{"num_key_value_heads": 1, "intermediate_size": 640, "hidden_act": "tanh_gelu", "norm": "layernorm", "extras": ["capped logits"], "learning_rate": 0.00407, "beta2": 0.98, "decay_fraction": 0.676, "doc_mask": true}
Each number is 128 + 24 x the weight over its row's rms, rounded and kept within 0 to 255. Layers, rows and columns count from 0. Numbers have three digits each. The size before them is the row's rms in percent of the matrix's.

# layer 3 MLP down, 160x640, rms 0.0824, rows 0-155, columns 0-39
102:141095128160119158130147116110103127120110104155103172138149116082117121144134136132132117132087166127089148150136064128
103:118125023159133116103105115117142131109126053154124165131125129139122155108112134115117107118139142142155094124149172153
101:124121109154112141079081126111134144166098072113121147129173147116110153108129138100095105120138100144151126127150180090
093:108109149126125163140088100146182149099120144166122139108137141102114127167111123108127132124138124143122141147115129142
096:135110160167129097102163106128126106108129066151110125156149076175125124164149101102126123120071107134144109099110091099
101:140151151137130111173133109122150107168161126158135111146128111103113122116148117156165108122137114068116140111114134108
106:143149166127119125116134140138134120096138179112134134130147103099108168140143114136147110169135118065147125149131099102
097:128127145097132131111147116105155095093138154105120121141124148130124109166117110141125096125111141128118145132129110128
104:123141163142121107147085123139134134099119108118179127139094123151097097158132100139091134133105128143146135168099149103
090:131145123107118121079143126171161145117117111135118123093201137147097128153139113135151122076134121098130114085176106097
114:122131136080130110135141138143108151186114119103150130139122134103094118167114070104099141133151130176114146145119133107
105:090146101132128116075135124120150164131119166127153115116133154136135094130151106085135111156150125135131131161110132117
103:128179145102120103150121117118158122114153129107102154158139127176139182145152156120136129153126155164129154174135093112
093:121135073132131144148099140117140141147154072124106135143143101134143160089138136123144155118067093104112095131112177110
104:140151144107123115114122130126134129103092069162147101148108133150107153118124160127121150124103120097139101114125093147
099:129124138106101134110155120126127132115111123145153118155127117138114162143121087159111082125196152141138079131111153118
107:103136158103090116103149098093100104130173085083138133144127099122133165118116097132122100106152129169165094108142125108
103:122132160150102139110150153112124111147137064112114169138103094147119120182131137155102092156104113091173143138107099134
095:119141141099120134102128114116118141138107120173122091150099138148167127087090162117130136135146151104098127150113124102
107:131160139124117092139140136128108103123192154113110135101121116078096157120117113131114159119119132142179128132101114075
101:078155107151091109157108124106136128151163139121098165150136150132133121170123129080130107131147163113084132110078127140
102:108137116121083103136150115126144137154129128141124121118119105097122138086122125108109129120120120140133180117144153130
104:120139157131182148107114135151176094124102137173125100135096149130119122081117144086142146101138121104111140093086119069
102:149114116105080106118106104130151106142150191135155149128092156160084129113115168089162109113121147138107122137127095150
098:145168150093133109105155124201097137083121127122114132152151116148118089116114141133141145098158114145137134139137075123
099:157129092118145082102126138164142131124131169173145116153157113127153124120181091098133161087140125087136117130129167127
096:128144090082126124099126121122184065135141158142157131118135124130156131136111112151143108152128131127132121141114125136
099:133164100130170095136122136116146157117120123112104101145110137109137122135150138154117142137124130145140172120136113122
097:113139119129095145076072147091150142166132126121166136148123162157143099159143157125116115117132141115132149152119150115
101:079133100085127146110133108159157116152119146074129109111112109122144106150140174112138141095103113105106137130138114112
095:142106094144138128173132135092114107132136096147120150155146156188178142112120139124123165116163133164061125124119134097
100:180137127131095076142134152178150122130170145166119099122123115122105113128096084119094174146161147125147094153149122140
103:134129123151100121155147128188136120163101106119162152139107141134127160117123106139110145109192128132161089074108110103
098:084147133110129143135140102130130075163134198146145100157181137095114127108127127166094143129134134151126112119105134135
100:136102148112150105157172122149142113131162115112089105135069084140163130129123143090104140114138125119156128145146147121
099:151149137134097126134131111089172120151128169113123145148141191145131105095113182154117137091127161182130121096144101141
097:156127119160131138130143129102138126121113122116133145136190148144150100092156145118131111112139109118190144134140123180
103:126138106131138096094133142102112080134116133132100130106146138147120124126127134105115126128170136146115105146106066129
094:111129153103110161129142089087122153105121153152147122139098160130126120132103115108154136123141108111114130104105094107
099:148118181140102137133151129130125124138139180120133112136142087124096179112081117128144108129106119134115143106108167081
103:098134133104150116119115138176158149123128149153083074116102157116114113093133129144108098108121130087136138092099135149
100:117156129135110138137166128157101084160115158154121129105167162133100106139112110120095172116100142121178095122090100110
106:115124132126094084137157137108109132094107082157128143124160156113127105163121166169139106143137119045114154130134158152
100:159114136132136132110131100137122161156099115151118120126080130135172165066146177129148112094154141153156089097120122169
100:132126178135140099109142137149120128130202132107131126120107117102131113136116121163102134104121069103153123151146126149
099:123149127109098111117133157114145105158131148135143074121149152155144131137155105114130148161160114134116159144116143112
099:089146104178152153130128130155142115142139101131116138138139084145133127155106162138171089120118107095131160108120156129
098:110101184072105149123097115136170139123135152145113108145150107108163106093121128116093117148171120128120147155144118150
098:099156139110170123092152151106127180135141117149145125146094151151161132062102146138142114118143126107109144150150148108
105:130138080135144174118144120132118142148126149173110126118139156131126144089117144147167096148138155147141143152096139126
104:142151148143146130148165153137105066101144123108125119139127130104130153133127079144101115075113151122140130129108103097
100:149121164145134100127137111126148139144111204081139114113105142123132126103101151159120158126130117128127104131126124117
098:155175098128148125120115139127130126101159116105132122093131136121130107139108153125145156137097168103111162126149165126
102:115140092085128120148130157120141126110127104145123117112172083131111110085129147113119113123117118163108102116094178161
100:115100128100115155130153081117110112110126140147154123140140142151140148093125203103147168156093154101137124123127123124
100:117139167141160110112128122116090135114114115142137118114119104135128101106116155098144103118130163144110102135129109127
108:085152151137159145119112117150123141122146162113113167112119104118169139109096134081170130092116117143166124124118114093
103:112130131203125110132121162140123107133193145141116170137108148128130114175158163125124120161125134065103137100099161116
107:097122088122111137109157133114135105088104165140118125099134113135123100122101163135115130142101132119168157098109115135
099:113144150105128168078112113147148161130122118095141155125102124151073112118133104092144120150097098170125084100131167101
104:112115138146086158136129123160140131149175080134129133153172142143067126128096193117111122153145104154135156136117155119
108:143178123144117129098154109103108075162107112101147148126159104144142104111148097124138110125156115106126119147097129080
105:156150124076114140155124126156163113146132160110093130107145129121134143103077148082126133159150155112129114143098137089
100:084136134125127124161113131113140145080129133123092133115109116041150139094177107115133144131086145122086114117124172125
107:153177110115085149130135100068136130098145152127116106123157141122140132136122113156140154107101113146139148174118095149
094:145133181163143169134115111147118130119101125108141077121113155144096119114094126132118087109170139093085074139100123124
091:147189139137083087114130127143133134103140086146148109132104137130161114163124127151135134120167173106162093119144108115
102:135151097150149123109115150151148140104149216129143095103108124142138089134123116112144118125141158132113127102141113133
102:099096087090134108154157124135110118134091112113110173164126142109108134131124107134162129170134126048121139111071095112
100:144146130111104134189132104092083161123078144157156168145143136125093096127156158123141134110134152090134141110149096143
100:146140128115129141106146125145123166103128128139096110173098107129102118093089164118175134116114135120130142143147124147
100:095143128108130145154116106131125167131110171126171118145130171127150145141168114207168111117161157127118151096110128152
096:104158161131100119117124126092069098110109148121128170138102108126166177116109153144142137122133127142145096108132121172
092:112131119097100134139093111072187120140137109097158122101114123134144138142133146115131058167142146119146124144126131095
103:121126080098115114214147142151125107149128134123124139154124166107092085140082153158135139134117130107124140084118132137
099:145095121116100154150131140111154134152106128091142142146121097135096149093127129130154148138136114135123101114118099139
093:102106109180117124128120138140132119146102142122106142152174147176082118118137162103156131150145105110151132115149117136
097:151100156137161110137132148129121108136136060150141150162146148155131123102096131112142118146144136165113165118159048118
096:154113134123114140103137105096098154119129183150129144134127165128143118171100119115122133109156177121182092188151133100
099:137107097096130143159123145116123114134155151131098079132140133125103118148121112132164137130100169075175108118098106107
101:140157135109065111115123135168127155147149142118148155109166076139092121119098139150097103117131103174108119135158164121
101:085129103134101154073111121141136125077153161185141152142122120114143086107108119114122123117187121112128150140164107152
096:114169118096135127134081121154121127140107122093146137150134133156134151155129108118093122112130147122141144146147108141
098:146121098127201119142120120133154082147179166106120137128146152143134142146135108152112102128141117125119131156084125093
098:104155084101154128076124130144161079135111109151113172126152073117135094139132113115080124164096093131155127121106145145
097:138116089151152172147132086125134134090133069106144123137124150163146133105134169117108145134129125154109095126121104114
099:129134120139132120142133111110085145115181109137095131173136120176100143112102118127132122114126152089144162124123133134
108:123202138148116123137150117096131134093107118121103120117147124119123143115153130143139107129116100157175104113114117091
098:113115144096101132170152148179112124132132149144124109126123117098154129163123188152148113105156122082116141159123112110
094:123115139107129101128107135147157097113122137141127152106102107079169134114129124118155134129135135088137131144147142087
097:143100123109141109122135149118166141094113119167152108135140123134124129155126113125154105071082113075136137135127128117
099:114135169090136115119172131149140146087118170133111123110128139145123170116133185131156085144130146142123126131137126139
093:163099134116150111140116123103116126132135157131103081117160148135110126122122140126073117167104136167113129142167134106
101:081138141085134146138116121114093088109155125125142140119142135149103136132144111110117106122105092119116088121121114133
103:130149114127113149178113134097136126120145141115142133116114126153132154116139097134115104125107147127156117154107104155
101:096077118154125089119118138153111113140170119130139127122113127138113130134103117115143110102131113139149107129154147077
097:108144138065117133130169130156123127140099103118100110174150098145106110147133147145164120096139117120093098114112099135
100:157136139135159154171135143136104175120172116113141126158155102110109169147095155127134157162116117164125138147166100134
098:108113175121116079119143111132135114136118109166139113147114161104161139149102104138114144171157099137138134101128101129
098:129148092133142116107139144103163088145137133120144134170109137161160163146124128147147119127158099134136111107113154133
102:097159121138122147126149148140149109152079150148149138113161096151131166066145155133121130102123101141179134119109120126
093:175173115101087143096187132105143139121107110131154129155148154139133119126080077095133140115075129107179049146137135125
094:164109133155131100108143113132144114147114132097169108120145125161109147152151130100165086135140092110106117125078083117
094:132131101140139115111146123069086119150150115065136148133127089151125101141114125082130128121141120104090137119144125137
095:142093148108139116130124115127129121116123124125116180123120135132117122130124150137108142144116131174172094157117178128
100:131103097153133154106097137078119085130122104156134132108142133170129164148111148111125155082112076116114125139156133109
098:114132108092112111193148099091144123114165083127150131137130104131143145101123094152176119091152114088122137138138101138
101:140125130089114110147115101123154143136110128135145069075097099110155134134099129083116077103057134128155096106147115141
102:154139170144120134168121166157122112146118174120127136115102122100132152128110144155119099125094110078118124150156125125
108:108177139118086116176107140120127096134112096133148134132124157170109124126168171151126152175105157120100138110111115155
093:141128167119086105141162145111160149131132160127120096121143148099160150127082127148113167122132165130103114148128134146
098:117127145117140101105146135098103129139081113137120121151107087134123125116137138120112115165165107165151107103141153125
097:133077147163100174148156114165112122167109129139105154175106137079145102117117161126127139103142111121123136103122096157
097:136179123166139114112118138111162142092149145182143097170140094131098140095140132132139114111173125154167119134103084113
097:108107104143194111139122135111099125099145137119128148129165125118125106124160089154101157136155135148110113153098131116
098:111121135146131087118154132118126144093139126121163068138132146104131083087117138138131139101126139135168138091170112167
103:141148164156127112119147129135121131142117154132152130143145176177140085140107141112170129144135141116118141138128137103
099:166100117088132102141151122126140153134179185090099119132157135105092121109109120111127124139086127080143106133131135126
095:127105103151102138109115183143143141142168159141139134153114111142119138126164146143161107087118085161120099092131132122
101:105108182116106143139151116152167137157066123137110118128119098105093130132163082138145116157128100168172146106154106130
098:166180158137124098085116157122122144168144081161130161120152128138114133129113153092128097128126157088132113127143111097
096:138163091168140142082105137102124156115107159126114143132127167116150123109141128127124121105124150128141139194144079110
098:109135166139152154122110140093180103117094168110184122174192141143104114088091176166115141095115113114165146122119108153
101:089106085140142116125135150145120108148113091195164097086150143103108144106135138153107122152143140138137109148116120117
102:160107147122130112136155148145109112137139077134085150147123120108116144114146139140126154113121109119140118086110121166
101:138109111157094155161109127137151124126137191142130158106151144109095105197121115126140165154097090102143119133136099114
098:129137119105148123086124122141150141153134178145121093130142133097146128075125131153090136096143131137144139123096126153
095:136158117121123133133115134154118153118135133132135164108087118144091137125135149118128148127143107154149138125151128119
100:150121122120091092147119110156122156144092149107140116110146107145141061132081134178121099105135128083136110104146171132
099:116159134136158086142106133104136129116130130110144160104132114108066133116165136099131130125122166139139119112149092099
095:112169103076137137110157125148152158163141163115141154145133155137129147130123109131140127139145120139123094126160146113
107:143111099129088142136146169160144110142138082109115139112136149164092079158139139122151117125152122089122145118133136133
091:132116046120173087146157142133114115105167089153169161123098090142118125138092115104097135129116139106151127125126116150
102:109152116131132151138109109134106154164153152142133149105134105114119106133142072126132069152131087162142124121127152116
099:096127118160140095128152120109145102132097124150123147149078140122113094140167124112095131156134149143131129137076135180
103:141179152154122121111143116114135139132083102150180137174130136127176135096140113180131089119126125120143135086171145133
098:148100117125160114128099134127147119134153192130168073142128144148098121138120140105109122138157093129118129162091138107
107:120160094095123126129192143088113121137126093138104136075117100146170128107127136122103153122132112089125136158086145116
098:159080115146139151168160092117157159129146101143160129120122141122135152119134131138149142104113177119137124135108131087
101:136099071116130148133143138169174160163126149091123179107138092146071106111120091125123116132109135077118133130147103149
099:125123178148142113121127136131126122113114088103123136076122126155129141200140131073137131118128142130157139126126114123
103:122124106149074129115146149105119112171135118135111125110124124111115090117075150128115115136098147169153100125117097138
102:156112115113172126108086124119128113148175122097108118145098093096103117186096092174078123176151136092136106128157152119
103:139152079100160124094134132086115102168138108112138088108145065115138106090148126150127096139139080137137113137149172120
102:111137085177089099095120102126129109166167073124086131166114145141130103137103139132115154113106088110139102113149123161
106:173141145109080110099118120186166099115103093147113105137130120115106117120131127153151142152087087129145117134147137141
108:165125144091142070131134152116144119167156097128133143143136114147107130174130123134097137140096125143102087122152120104
106:094101136131143139106117116159160134160133099156156116133137145084153120085130135128129082123145125111179140118128117141
095:110121131132112150143148131084141147131133145085120121120150100090157115107079151131118143122108136103163105160125117145
095:098107120134110114117144146162171130171100156132197156135118133162154100136112134082134162139102155120122141106131143169
096:170120131114125104142139109107151135152151085137175170131124131158146153172126110132128097138163135176149127184129140098
105:114109131114158146109157109095106118130159064135123075151110155109113128141157098161096146159146116151154106159134158100
102:163124128119129112123178137140127115158108129125135160157130175121163110138133104148106141131201145155092106097118128127
100:140100100133115133145129157112157105126147125101137114098135131116117122150135148126179116126104151109126137106156116122
093:106148114124142143137102152127143093142137129158147085104123127164137098152082148138111140139141107129162152129163166132
098:126115120106121149122118136106152152133102112125191126116140123111129137118141125133132108110148132175166148110110135144